Part of a small language model's weights.
Size: 16 heads of 32, vocabulary 32000.
Architecture: RMSNorm before each block, rotary positions, no biases in attention or MLP, embeddings untied during training, normalized queries and keys, local attention windows, paired heads, capped logits.
Training: a variant of Muon for these matrices, 822M tokens, 3336 steps.
Each number is 50 + 12 x the weight over the matrix's rms, rounded and kept within 0 to 99. Layers, rows and columns count from 0.

# up: layer 5 MLP up, 2048x512, rms 0.0909, rows 804-817, columns 256-511
# down: layer 5 MLP down (transposed), 2048x512, rms 0.0927, rows 804-816, columns 256-511
up804:54 64 58 58 41 30 69 54 46 72 38 60 53 65 31 41 40 54 35 46 40 43 45 30 53 56 41 26 33 69 60 30 64 66 50 51 27 45 43 40 74 60 32 61 64 41 28 24 33 49 41 47 52 42 35 59 53 53 42 52 62 81 49 58 58 68 80 64 33 46 55 79 39 34 54 68 61 50 58 58 33 46 50 20 53 48 56 38 61 35 73 33 47 41 72 41 39 41 65 35 42 51 29 53 55 51 54 61 50 62 38 39 67 38 44 68 51 72 57 41 49 56 48 44 52 42 35 64 55 56 50 65 60 38 42 46 59 28 47 38 36 59 70 64 63 36 40 60 56 46 40 45 35 60 66 36 51 43 36 27 42 53 54 20 35 55 39 57 38 40 48 48 57 54 23 43 39 42 50 71 47 43 32 48 46 35 59 44 49 44 47 41 43 38 31 63 30 40 72 56 57 48 36 53 59 30 46 54 43 61 52 63 43 65 52 64 60 43 36 64 55 44 52 57 53 42 30 43 51 66 46 42 41 62 38 52 48 65 63 30 68 56 50 39 42 62 61 41 51 52 64 53 48 79 45 56
down804:32 42 30 56 40 50 34 64 47 47 49 66 46 54 79 54 83 40 62 76 45 57 36 40 52 39 44 53 35 67 47 64 58 52 41 48 64 57 64 54 33 47 50 46 56 67 38 61 68 55 44 63 67 32 49 34 45 53 55 48 58 55 46 42 41 54 76 47 55 27 49 51 37 58 46 69 50 72 46 54 45 57 54 35 63 48 38 37 46 27 44 45 56 63 73 53 70 51 53 59 49 42 62 52 29 50 54 52 46 37 29 64 39 49 26 27 53 40 42 45 35 51 43 19 39 38 42 56 55 33 58 46 44 42 40 61 56 50 68 51 35 54 36 61 39 36 42 47 60 59 36 41 51 50 24 38 47 53 60 63 52 53 53 49 61 60 56 29 49 54 71 48 60 48 51 84 30 58 69 44 42 55 54 61 70 54 49 46 66 44 47 41 54 62 44 52 70 38 46 49 31 35 54 74 44 54 59 46 56 32 55 62 44 57 48 46 39 14 56 55 36 47 56 64 32 64 43 55 45 69 48 75 67 48 60 62 36 46 81 30 48 54 55 58 41 57 31 48 48 48 36 37 43 37 32 72
up805:55 53 56 42 52 34 85 63 42 33 47 59 57 51 39 82 50 60 32 64 44 70 51 64 54 48 52 13 48 47 30 41 36 40 46 78 52 38 54 58 56 45 62 57 51 66 57 31 60 54 61 50 65 40 65 37 62 65 56 45 47 61 43 53 60 50 37 66 62 48 53 60 46 63 36 42 43 40 41 59 48 45 53 26 53 68 44 62 32 39 60 29 69 44 68 42 30 48 36 45 73 42 30 55 31 54 53 28 27 38 44 42 66 66 53 63 40 47 63 26 36 47 48 42 32 62 49 58 54 53 55 40 56 39 57 46 84 47 65 61 78 52 50 45 55 40 64 48 24 42 50 61 55 55 71 69 41 48 48 56 37 50 65 45 53 72 52 56 40 58 51 29 85 47 56 72 52 32 51 53 69 59 59 54 58 40 57 49 59 51 66 48 32 50 57 45 43 52 53 32 40 50 52 47 59 54 64 48 51 51 51 55 72 39 50 78 45 77 60 68 59 28 33 44 54 59 58 71 51 52 54 32 80 58 25 35 35 46 54 37 54 69 36 49 38 56 50 41 60 37 58 46 60 57 21 49
down805:37 63 20 37 49 21 32 60 56 59 56 44 39 71 67 68 51 52 74 53 48 45 34 72 39 58 54 32 56 37 31 61 34 55 45 63 34 38 24 60 27 51 62 54 47 40 54 18 53 46 28 58 33 55 45 39 50 30 45 34 49 39 61 49 59 51 52 41 82 34 67 45 42 42 45 46 55 58 63 33 53 54 47 48 59 47 65 34 53 55 50 29 54 48 63 33 46 35 45 53 48 46 36 60 39 41 41 64 48 32 53 46 61 53 48 40 46 37 53 47 61 66 52 52 24 46 44 46 61 66 51 26 63 49 74 56 42 40 44 64 62 53 62 48 62 45 56 59 66 46 46 62 36 49 48 62 62 45 54 31 58 43 64 41 61 42 59 38 66 51 44 27 52 26 65 64 43 65 41 57 48 40 24 40 53 47 37 61 50 35 64 46 50 36 33 45 36 52 51 52 33 63 59 42 41 63 55 51 30 69 45 54 52 43 35 49 43 53 51 56 44 34 62 47 51 60 68 61 58 49 60 47 65 64 62 50 51 41 67 49 41 51 59 61 47 46 46 34 59 56 45 63 44 67 56 55
up806:51 35 49 47 32 42 65 39 38 41 44 43 32 52 54 59 42 43 73 78 65 69 72 38 61 54 48 72 62 64 37 59 54 31 71 50 31 22 66 69 43 52 49 45 52 51 74 48 58 45 72 35 30 56 53 49 46 34 43 61 38 48 70 26 57 52 55 65 61 57 51 43 13 51 23 56 66 44 50 58 54 52 52 33 66 49 47 34 64 35 37 41 49 24 37 60 60 52 31 67 56 58 49 69 54 28 32 73 49 63 74 95 67 62 48 66 51 57 58 64 67 60 47 30 38 67 35 52 52 56 59 50 68 57 35 39 40 43 55 51 45 59 37 44 51 57 57 40 43 41 57 39 51 45 46 45 64 64 32 72 58 43 65 44 43 57 53 68 45 70 50 60 33 55 53 55 32 64 41 38 50 28 33 58 39 45 46 42 68 41 47 31 57 64 46 47 50 59 44 50 49 62 48 50 38 45 44 77 59 32 41 44 44 73 52 60 59 50 48 53 47 56 58 72 44 42 60 51 44 73 61 36 61 49 40 46 37 57 43 64 58 61 36 77 54 79 74 56 29 70 32 36 50 59 46 57
down806:55 28 56 68 46 51 34 45 49 43 47 45 57 65 27 36 75 34 59 43 47 60 61 65 53 62 35 48 54 56 20 60 56 53 35 39 47 59 58 71 48 49 29 39 61 49 44 44 72 62 56 36 42 41 35 45 64 35 46 41 74 52 52 48 44 34 38 50 66 21 62 46 25 69 48 65 56 53 70 38 48 32 39 64 72 24 61 56 59 33 28 35 33 71 70 46 39 59 47 53 48 30 57 64 52 35 52 50 47 43 46 55 55 52 71 54 63 61 50 51 54 47 56 45 57 17 64 47 46 48 60 69 61 38 43 50 34 48 35 56 64 68 25 75 40 45 53 31 61 32 58 53 50 37 46 67 45 42 71 47 62 46 65 61 51 34 56 57 47 48 51 37 59 54 52 70 28 29 32 46 50 58 45 31 69 28 35 54 42 13 38 42 51 59 72 54 19 65 29 58 41 40 45 42 55 40 63 48 81 48 48 71 59 40 53 62 56 49 48 74 38 70 77 58 31 41 67 48 50 61 55 42 35 39 62 59 45 41 68 52 44 30 46 71 54 63 54 45 47 62 59 47 50 51 42 62
up807:52 62 70 64 57 46 58 48 39 40 43 65 42 31 56 44 66 27 45 40 42 55 53 47 75 49 53 70 44 55 58 52 61 33 44 55 30 46 42 52 66 45 59 59 63 40 53 51 39 52 65 61 60 55 43 42 24 67 57 66 43 64 47 43 43 56 59 71 52 80 42 42 66 59 51 48 51 67 50 49 69 44 53 56 50 36 46 58 46 49 56 53 41 51 50 42 73 49 47 42 39 74 27 40 55 41 41 47 55 39 54 47 56 43 36 51 44 70 62 63 42 59 53 40 29 46 44 46 20 52 61 49 60 55 51 65 46 59 45 56 50 64 71 45 38 55 61 68 46 53 42 32 30 46 77 56 48 54 66 44 60 45 43 63 50 36 57 52 53 39 47 88 46 61 47 26 62 41 42 37 54 60 51 37 33 38 62 53 53 43 51 42 73 67 61 36 66 50 75 50 67 34 54 67 66 36 56 58 50 51 48 37 38 48 65 55 48 39 38 67 47 21 60 49 52 33 62 48 52 44 61 60 42 40 57 59 56 54 46 45 50 79 73 62 69 55 57 40 57 55 36 48 46 41 70 56
down807:36 75 65 57 41 79 60 39 48 48 74 47 40 53 40 50 66 58 39 35 63 66 53 41 69 53 49 48 58 53 52 38 66 46 48 56 52 54 71 56 68 42 49 43 53 50 40 48 39 50 82 43 52 48 36 57 41 43 49 42 48 64 39 52 51 45 46 34 39 45 72 50 45 51 62 61 50 46 42 45 32 32 47 44 36 48 47 42 49 49 62 50 47 42 49 65 56 41 44 38 27 85 59 18 33 54 39 44 42 57 47 85 39 62 38 57 65 33 54 22 58 28 51 62 20 44 48 39 57 48 56 61 54 50 44 64 57 43 24 42 58 65 53 45 39 54 18 42 49 36 58 45 54 41 45 59 44 54 54 42 49 22 66 38 60 57 57 67 67 40 48 40 47 44 65 46 54 44 25 70 44 50 58 33 70 47 60 65 68 53 68 55 54 50 71 45 35 42 46 49 42 54 42 74 47 48 44 49 49 23 70 66 65 47 53 49 32 50 67 64 36 46 54 65 44 41 62 55 28 61 55 31 29 32 37 66 60 75 63 55 37 35 62 50 57 61 40 42 56 56 43 37 61 45 58 67
up808:56 41 50 62 66 47 41 70 55 39 36 57 49 26 69 74 55 54 49 54 24 54 49 65 72 79 67 58 78 81 66 43 49 61 53 48 49 50 55 46 74 40 86 36 54 65 27 58 68 45 74 49 69 71 49 67 45 31 53 44 35 38 41 25 55 35 34 61 51 47 38 53 43 41 32 33 49 35 55 48 39 51 64 74 27 58 30 55 66 60 49 39 37 54 64 52 61 60 48 39 57 82 68 55 60 42 41 47 68 26 44 50 59 58 46 38 38 31 42 69 63 38 47 21 77 42 68 68 48 57 56 49 48 65 25 55 47 47 56 29 35 63 37 27 52 57 49 64 49 35 38 55 47 25 51 59 52 31 30 35 65 56 53 72 61 60 45 66 56 43 49 39 52 68 34 51 50 37 38 73 61 37 52 19 40 40 57 25 61 39 67 67 69 48 60 47 64 38 48 46 35 64 65 49 78 51 56 61 26 48 53 44 40 40 68 38 40 42 30 43 28 57 54 45 47 39 63 55 46 42 73 68 40 49 29 31 28 45 62 49 55 61 55 59 46 51 49 35 35 42 66 64 29 30 45 64
down808:50 59 45 59 67 48 40 54 51 44 29 63 47 27 35 41 54 49 49 34 53 65 29 54 45 51 34 69 53 35 44 74 36 68 49 38 37 53 54 47 76 55 84 22 62 68 28 59 38 51 77 48 79 63 41 54 68 59 43 22 30 36 43 50 44 57 47 58 45 57 47 55 34 68 68 44 41 50 39 38 36 60 57 61 25 49 40 66 52 51 34 49 48 43 51 77 52 55 66 37 78 47 62 47 47 31 49 54 57 58 48 51 35 50 53 56 34 35 39 50 61 54 67 55 37 46 53 57 37 63 38 47 40 43 76 24 37 48 28 53 36 58 65 52 34 62 39 75 50 55 41 36 58 44 56 63 25 53 75 51 40 58 82 62 43 26 54 50 55 50 58 56 45 48 60 40 41 40 74 52 63 50 61 30 29 56 41 33 37 47 52 70 55 72 07 44 23 55 54 53 34 51 72 28 72 53 54 66 67 64 47 53 38 42 65 35 45 60 61 43 40 67 51 24 61 53 33 34 51 56 28 27 44 17 21 53 37 56 54 63 52 37 61 33 63 61 68 55 51 37 44 44 52 43 51 79
up809:27 50 46 63 54 23 47 69 62 61 66 47 61 38 32 49 45 78 42 68 28 67 29 50 41 55 60 37 50 52 54 51 51 30 38 62 37 38 75 68 72 49 44 56 50 77 46 68 39 43 50 52 43 54 59 45 14 58 44 54 56 22 51 53 44 45 73 44 42 50 41 50 60 44 41 45 51 40 56 51 42 39 48 35 48 57 58 63 57 60 35 65 78 52 65 44 51 47 61 72 41 61 42 69 43 75 31 69 39 53 52 59 21 23 58 40 44 49 62 58 48 58 40 50 36 50 50 53 37 15 58 42 50 62 47 38 45 67 32 41 58 46 38 70 56 32 35 40 44 52 49 63 67 45 46 54 37 28 38 60 65 48 41 51 51 49 52 70 50 59 53 59 61 62 59 65 53 61 51 40 68 54 55 62 41 51 61 29 56 44 53 84 52 41 51 29 50 56 70 37 45 48 60 54 53 55 69 43 41 37 42 40 57 55 57 31 44 31 65 41 50 51 50 81 36 49 30 45 52 58 77 59 46 29 33 45 57 55 58 60 35 27 43 47 64 66 55 47 53 33 50 25 73 62 49 48
down809:45 55 43 57 13 56 53 36 51 42 36 36 46 46 32 42 55 56 63 60 41 67 77 56 36 68 78 34 61 54 32 34 62 60 48 70 50 52 40 54 56 56 64 48 56 56 53 26 36 37 54 53 66 54 52 63 39 64 43 53 55 55 43 50 35 58 35 39 62 35 39 59 31 49 56 29 57 34 57 32 56 62 58 47 54 49 48 37 50 56 58 33 53 69 51 38 48 32 50 56 60 40 57 64 64 40 62 51 58 51 49 33 38 59 30 45 62 64 70 65 59 30 61 45 43 53 44 67 43 68 64 58 28 54 36 45 60 42 24 57 48 62 44 46 70 50 56 62 55 57 55 49 42 43 49 75 45 56 37 48 64 53 37 65 39 48 56 30 51 57 41 42 25 60 61 58 73 25 38 59 53 50 37 61 32 56 46 47 48 50 39 51 49 51 53 39 39 62 50 60 52 39 53 47 54 37 47 63 56 51 57 46 47 50 39 49 47 42 51 34 47 46 70 55 62 41 32 41 53 38 47 54 48 52 66 43 49 53 60 35 47 42 28 34 52 49 43 45 63 39 49 50 51 61 44 57
up810:55 44 46 38 34 51 36 63 57 47 57 59 67 51 42 63 57 56 49 63 51 59 30 55 55 48 53 49 48 58 37 47 40 46 54 73 36 43 70 49 40 62 41 50 63 37 55 51 56 23 44 56 58 56 48 44 68 40 59 37 42 51 61 41 53 40 62 63 42 47 64 44 49 49 38 57 53 54 47 51 53 50 47 46 54 73 60 54 39 39 42 50 40 56 55 61 68 44 40 61 55 49 62 54 59 50 49 53 54 62 54 49 59 64 45 57 49 52 60 46 59 45 41 52 49 59 57 43 61 34 29 57 56 57 49 41 51 58 47 51 35 44 72 56 59 52 51 56 54 51 50 55 43 45 51 51 51 35 54 45 51 40 46 58 63 49 65 73 59 61 48 54 47 34 62 54 48 61 45 30 40 43 42 69 29 66 61 59 62 37 45 81 62 31 60 44 41 54 62 46 42 57 44 39 45 54 48 51 57 65 57 73 52 65 58 51 70 48 56 70 58 75 32 35 64 37 39 47 50 51 49 25 49 42 32 74 53 64 39 31 44 52 45 71 48 37 56 59 45 40 48 43 48 64 53 40
down810:33 60 36 38 25 54 45 58 46 51 72 43 52 60 63 41 38 33 55 71 53 48 40 46 42 25 41 49 37 70 38 41 47 62 45 53 70 34 63 49 64 52 41 54 63 44 49 51 65 67 44 39 63 59 66 54 44 62 66 69 61 60 50 56 45 29 52 59 29 42 52 29 63 42 39 48 43 36 54 50 67 00 35 71 48 54 49 46 61 60 52 58 66 54 72 38 40 53 37 38 35 65 63 42 57 48 59 38 57 63 38 57 49 58 45 59 62 45 41 75 34 38 57 35 54 41 62 69 48 49 62 48 44 59 37 49 50 38 52 23 44 50 61 61 42 72 49 48 52 58 29 77 51 41 44 74 57 52 37 59 46 74 54 48 46 28 60 43 49 27 59 51 41 38 56 54 47 52 47 48 61 25 54 60 50 49 59 30 62 27 60 45 39 33 47 55 63 60 37 41 37 52 63 71 54 44 70 51 50 45 67 57 55 55 57 63 67 35 47 36 57 39 58 81 65 60 52 37 42 62 56 67 22 36 52 59 56 40 50 53 49 68 48 49 56 51 56 68 48 55 36 58 53 56 56 62
up811:66 48 31 77 53 68 40 66 71 46 47 54 50 53 35 38 48 54 48 57 83 41 50 61 42 31 57 42 44 44 61 46 61 63 65 56 67 58 44 30 49 49 64 58 60 49 60 34 31 39 79 47 56 63 62 44 65 50 24 55 47 66 58 55 63 64 34 60 39 65 65 49 73 27 69 34 60 41 41 61 43 31 52 51 49 60 56 65 67 42 48 58 65 61 28 58 64 48 36 40 61 53 40 62 56 53 40 48 47 68 52 36 38 55 50 56 46 55 52 40 61 53 35 20 38 53 36 55 36 35 32 46 60 61 47 52 29 45 53 51 57 40 49 41 44 42 45 30 68 66 45 60 53 22 67 67 65 77 63 56 43 49 47 50 47 59 44 54 44 56 70 44 43 62 62 62 53 60 54 28 21 49 37 34 51 57 53 41 46 45 47 43 42 42 43 36 44 54 48 49 77 31 39 50 42 55 59 19 58 36 86 50 55 46 32 43 35 38 34 52 56 60 60 34 86 60 50 55 23 28 52 41 45 51 43 47 55 67 45 12 36 49 49 44 50 50 57 67 73 44 42 52 48 57 57 34
down811:57 66 47 43 65 61 39 31 58 46 69 46 50 50 55 50 38 39 44 57 64 58 42 60 46 40 51 63 39 45 45 85 42 76 49 52 56 38 44 50 66 65 49 72 61 47 42 41 56 54 36 67 19 47 28 41 57 67 58 51 55 47 73 76 68 39 32 75 54 34 36 41 51 30 53 58 31 58 65 70 28 37 49 69 40 63 56 44 71 52 58 37 57 72 35 75 42 41 27 45 60 47 38 43 64 45 53 48 51 41 38 64 47 40 53 53 59 53 50 62 66 47 69 54 42 42 53 52 57 52 62 49 66 50 48 45 41 48 53 59 34 34 33 55 56 64 48 69 52 60 35 65 33 13 72 46 31 70 61 57 51 56 41 75 35 57 60 48 49 16 45 34 68 47 45 63 32 55 18 32 29 44 42 41 37 68 57 47 40 25 55 32 42 43 50 50 42 30 59 49 69 47 41 41 52 33 47 28 49 34 67 68 61 46 52 48 54 58 54 53 57 45 45 46 49 64 47 70 30 73 52 46 52 56 33 42 64 61 58 45 61 51 61 54 44 57 49 44 55 36 43 52 31 53 50 58
up812:33 35 51 47 31 54 76 47 65 60 43 67 62 42 80 58 42 58 49 28 59 56 32 37 41 65 61 54 57 55 69 34 54 39 43 58 42 85 63 59 48 36 67 14 38 50 58 54 54 49 55 48 34 42 50 76 46 61 76 53 52 36 49 40 36 81 64 40 65 57 51 64 48 66 53 41 69 46 49 48 39 44 76 82 25 42 62 49 59 61 71 37 51 20 75 61 55 40 46 77 55 67 51 48 49 53 45 51 37 50 33 57 16 64 36 55 30 62 44 32 68 54 44 43 43 43 38 32 51 54 62 43 74 44 43 60 29 70 44 42 71 44 34 72 33 42 35 61 62 59 64 44 73 63 44 32 42 51 47 56 38 56 55 28 34 30 41 36 65 63 30 52 33 55 53 67 52 59 61 36 52 63 38 77 16 56 63 41 30 38 54 37 65 76 50 64 49 34 48 45 45 45 64 55 33 73 64 37 57 76 52 46 35 59 86 29 72 38 44 53 44 63 41 46 24 66 29 47 22 48 38 56 70 35 41 45 57 43 52 59 52 24 46 39 70 47 46 62 52 44 27 57 52 61 45 55
down812:38 49 50 42 41 42 59 53 52 51 47 51 38 49 50 34 65 67 58 54 48 47 43 31 56 50 47 35 52 57 56 54 46 38 56 28 33 37 63 34 44 45 49 48 58 47 30 68 47 26 51 31 70 62 46 37 51 64 52 49 49 38 48 73 40 49 42 45 63 36 41 47 39 42 29 50 56 83 38 59 55 56 53 65 46 59 58 28 40 42 51 36 57 36 77 66 33 25 34 61 58 28 50 54 27 64 60 51 37 40 60 47 50 62 51 73 51 63 36 59 50 39 56 55 55 68 41 52 66 37 37 46 28 33 32 76 49 42 54 38 53 44 52 86 50 45 48 46 47 49 60 59 51 47 59 41 47 41 50 66 57 46 22 54 53 64 22 61 70 43 49 51 48 65 57 12 31 51 57 39 47 31 39 76 33 36 28 69 35 36 59 24 22 49 51 60 38 50 70 78 44 77 31 51 53 80 41 47 39 41 60 40 42 40 58 49 28 53 78 54 52 56 65 23 50 65 34 81 45 63 86 59 34 38 42 42 48 60 55 48 58 38 45 48 72 47 66 54 33 61 39 54 44 32 74 25
up813:42 47 51 62 42 42 50 43 39 55 43 55 47 45 48 44 37 47 48 41 72 47 34 30 51 35 56 34 43 44 19 52 50 61 49 45 44 58 48 26 57 58 58 53 50 43 34 49 40 29 44 33 45 55 41 29 53 46 57 56 49 45 52 57 50 38 42 62 59 50 49 28 41 51 51 38 46 48 45 53 53 43 57 49 26 51 51 51 61 27 50 75 62 42 50 62 50 58 54 58 39 35 49 64 41 53 56 59 51 42 55 54 49 51 51 57 60 48 59 59 40 51 58 38 60 38 65 36 58 39 60 53 39 49 56 51 69 51 39 60 41 38 42 48 63 48 48 41 59 75 51 47 64 50 66 60 50 43 61 50 33 32 47 67 40 50 50 41 50 69 42 46 38 31 43 60 60 73 60 62 38 56 47 63 59 72 35 53 38 63 33 43 38 52 61 44 61 62 68 26 49 47 27 40 59 44 33 35 60 47 43 56 46 37 51 53 44 51 34 62 55 63 25 49 69 37 45 48 40 27 33 45 48 52 49 59 38 48 34 56 50 50 50 37 20 59 43 43 41 56 48 35 59 40 53 30
down813:52 82 34 41 49 49 62 53 35 49 46 57 58 52 32 44 55 55 34 40 64 42 49 35 63 34 63 44 41 53 56 63 43 41 57 69 53 40 49 53 34 48 54 48 50 54 50 47 51 46 74 56 38 40 53 53 21 64 61 79 51 50 46 54 50 58 54 49 36 31 41 37 60 56 50 55 50 53 46 66 61 34 36 49 42 56 51 60 52 53 39 45 52 50 40 53 72 41 54 41 38 33 50 45 69 34 37 47 26 46 67 57 61 47 46 61 53 54 54 61 38 46 48 71 63 51 42 43 35 64 53 63 50 44 61 46 59 46 58 47 62 46 38 58 47 77 57 66 55 54 52 66 51 45 32 45 40 59 49 40 35 55 36 36 50 80 51 69 62 33 26 63 47 43 53 64 56 49 53 43 43 57 63 71 49 56 36 62 48 64 60 43 75 64 35 70 41 54 49 65 60 58 57 58 56 52 42 45 49 58 31 44 46 33 53 52 67 54 57 41 57 51 56 59 52 53 36 52 59 43 50 54 44 50 48 39 48 33 58 51 42 42 45 61 44 43 38 46 60 39 74 57 64 48 54 49
up814:38 62 59 59 47 51 45 54 42 54 69 34 61 64 46 50 46 52 45 46 73 44 60 46 58 52 38 68 53 55 37 44 53 50 49 46 41 59 62 49 42 47 36 75 34 39 81 53 36 51 67 48 51 62 55 45 42 53 37 56 51 39 44 50 42 42 61 39 46 45 60 58 53 78 48 51 53 29 46 38 50 44 71 64 55 48 33 69 49 40 56 44 40 49 53 44 42 46 50 62 52 40 52 52 68 33 49 43 64 59 54 38 55 57 46 44 49 50 62 66 52 67 61 52 63 48 30 73 39 41 59 32 46 43 59 44 40 31 59 47 46 53 37 67 61 66 59 39 54 57 43 54 23 55 50 25 40 68 50 75 33 57 59 34 58 38 48 37 52 43 47 61 62 49 58 46 55 36 58 42 66 56 67 39 57 53 53 50 53 65 41 71 67 52 39 56 64 52 53 34 25 58 45 38 51 56 49 45 42 62 46 54 47 46 59 62 48 53 37 60 49 51 29 42 56 54 41 43 51 56 67 59 46 39 57 43 39 49 54 53 32 37 33 52 40 53 33 59 40 55 59 62 45 70 55 46
down814:71 37 48 40 41 70 69 47 65 56 50 64 47 35 53 40 79 49 63 49 48 36 62 54 69 49 55 42 61 67 35 65 38 51 51 59 63 66 55 48 25 37 52 46 48 54 49 49 44 64 69 56 52 70 46 52 37 55 50 48 52 55 49 43 59 71 38 69 63 59 47 54 45 48 60 53 47 20 46 64 46 32 47 63 39 56 55 36 32 50 35 64 49 57 68 51 34 58 54 58 77 75 72 67 40 44 69 50 57 47 76 53 56 52 55 45 56 52 36 55 43 64 48 65 50 35 52 58 66 16 50 52 52 86 35 52 32 65 51 73 19 61 53 62 74 62 32 46 39 55 35 72 43 42 50 48 42 61 42 58 41 41 48 60 59 61 69 42 73 48 61 48 32 55 66 62 62 69 33 52 49 58 26 35 36 68 32 28 64 36 56 56 49 65 42 69 58 54 36 66 53 71 54 45 38 40 53 40 52 66 56 55 61 56 51 29 56 58 41 60 38 37 52 40 40 53 43 71 38 49 37 17 53 37 42 58 55 39 58 35 54 42 47 39 71 75 46 46 52 59 63 55 54 36 58 69
up815:63 41 40 55 43 70 46 45 48 55 42 63 59 36 53 51 63 35 40 44 67 35 58 35 53 48 52 46 41 84 48 52 61 54 36 33 50 30 55 35 62 40 58 59 52 59 55 37 51 53 47 51 41 63 27 44 37 21 68 55 65 42 53 54 55 37 48 68 58 48 40 58 32 53 46 60 50 53 38 47 62 39 57 29 37 53 55 54 49 51 50 38 57 45 41 54 47 47 52 53 37 48 50 58 63 51 27 46 51 35 65 38 66 49 66 38 69 49 40 61 31 40 43 34 43 43 61 38 40 67 56 69 54 36 54 30 53 44 73 42 61 69 48 48 61 47 45 41 55 36 38 60 48 36 51 51 56 49 45 46 48 53 52 49 39 29 64 51 58 50 43 26 57 53 56 47 58 41 55 56 67 60 33 39 38 55 35 37 64 54 72 53 60 62 43 65 58 43 56 54 33 71 52 52 53 66 60 54 44 52 47 59 63 39 69 34 46 46 56 48 57 47 28 73 43 56 42 52 35 37 52 41 57 48 53 51 50 39 72 56 60 48 43 36 30 49 39 62 55 40 49 53 62 53 35 57
down815:48 58 57 67 49 48 56 63 56 41 51 68 63 58 62 60 46 51 51 63 59 38 56 37 61 59 52 54 61 62 70 46 75 52 56 33 48 42 45 48 48 54 59 33 77 53 50 35 41 51 41 49 51 74 45 43 50 33 48 64 41 49 53 45 54 32 44 51 54 53 49 66 41 55 35 52 49 57 52 66 56 44 32 39 53 54 56 56 61 36 65 62 52 68 55 48 49 49 50 49 41 39 64 51 67 53 46 53 38 40 67 48 55 35 31 52 64 56 38 48 57 67 42 65 61 55 52 57 41 70 34 63 34 39 68 64 47 54 41 36 32 57 55 58 38 37 50 48 52 48 52 49 58 59 21 42 61 39 56 35 50 64 30 49 51 56 45 31 72 17 65 62 28 69 65 62 49 53 54 67 49 44 69 59 44 57 49 62 62 53 29 39 38 61 52 39 51 57 57 46 51 59 45 50 47 37 72 44 47 53 43 55 66 52 58 35 53 62 28 25 60 47 63 39 38 50 40 72 42 42 55 67 55 39 63 46 72 58 44 47 57 53 33 55 36 59 41 38 47 44 34 42 62 45 59 48
up816:50 71 50 46 41 35 32 29 53 57 53 62 41 52 51 71 53 68 58 28 44 42 53 56 65 49 52 54 47 42 46 40 50 42 37 63 29 51 41 38 44 35 57 36 47 44 59 38 57 62 55 48 48 61 59 59 37 18 58 57 52 42 37 56 45 54 35 42 29 29 39 51 39 54 27 61 57 42 51 49 49 73 43 52 66 56 51 32 53 43 30 45 31 32 61 32 45 74 52 39 46 73 57 52 38 62 77 48 60 66 40 76 40 46 55 35 65 45 40 39 60 21 18 35 56 62 43 60 33 66 37 39 35 52 37 42 62 69 59 55 31 69 41 34 60 49 68 51 77 54 37 61 32 51 75 38 54 67 46 53 63 57 42 19 46 35 43 57 56 42 69 56 50 58 36 66 24 44 66 49 22 69 40 49 64 39 47 49 64 55 38 41 55 62 44 73 40 52 24 38 62 32 62 47 56 52 43 62 88 39 77 31 62 51 51 50 71 28 66 52 52 42 70 68 41 54 47 57 58 62 32 22 45 44 53 55 71 66 58 55 51 46 40 54 75 33 67 51 68 35 19 43 37 71 36 49
down816:27 71 82 42 52 49 46 31 50 36 65 38 28 49 69 45 32 60 31 48 40 46 58 48 46 51 38 58 49 36 20 45 36 47 55 41 41 51 51 57 52 47 39 40 59 61 62 52 45 51 30 48 44 68 48 53 54 56 54 52 43 39 61 58 61 65 56 51 52 34 74 66 58 47 33 44 72 71 56 29 63 44 72 31 54 59 53 50 75 49 38 59 63 64 68 05 51 59 50 60 73 58 53 34 65 56 67 45 53 82 53 64 58 57 63 67 47 72 52 53 58 38 55 49 49 37 73 50 60 53 46 60 50 50 53 46 52 49 58 58 45 46 26 49 29 50 29 48 37 47 58 78 49 46 39 48 43 77 45 51 32 34 38 62 62 34 52 71 42 33 51 56 67 50 58 71 62 34 34 46 67 65 47 58 45 40 50 64 45 63 42 25 47 68 71 49 33 58 31 64 25 52 57 92 57 45 49 50 54 49 52 58 50 64 39 48 46 37 55 79 55 57 64 55 52 26 42 58 78 51 56 43 66 42 52 55 46 63 39 56 72 39 34 41 49 41 54 41 62 61 57 61 57 43 43 72
up817:29 59 38 46 47 38 60 43 55 53 50 48 59 34 71 49 66 70 45 44 45 53 54 54 50 68 46 46 46 47 56 53 53 45 48 49 45 63 45 25 57 35 57 66 67 65 42 49 58 42 23 45 60 55 56 57 47 47 35 51 30 45 38 15 34 35 58 16 68 42 51 44 38 67 23 55 47 41 68 52 56 65 34 53 45 74 46 51 50 56 49 65 39 39 64 35 45 58 39 33 65 64 46 53 72 88 47 58 48 53 56 36 76 68 33 44 36 27 42 47 57 43 61 66 49 50 42 53 48 44 43 41 53 70 60 65 37 46 69 57 34 51 49 42 48 53 37 66 59 41 47 36 48 32 46 57 41 51 61 70 40 64 32 54 40 47 48 49 69 58 49 20 52 47 47 63 58 53 70 39 59 53 42 55 29 52 44 40 66 77 42 50 55 41 46 52 53 49 59 24 55 61 41 38 48 35 49 40 48 29 59 42 39 41 76 45 56 68 46 56 39 56 50 79 45 51 58 37 61 26 44 54 51 30 48 48 34 64 60 56 40 33 45 52 43 69 53 47 39 67 54 57 49 42 59 54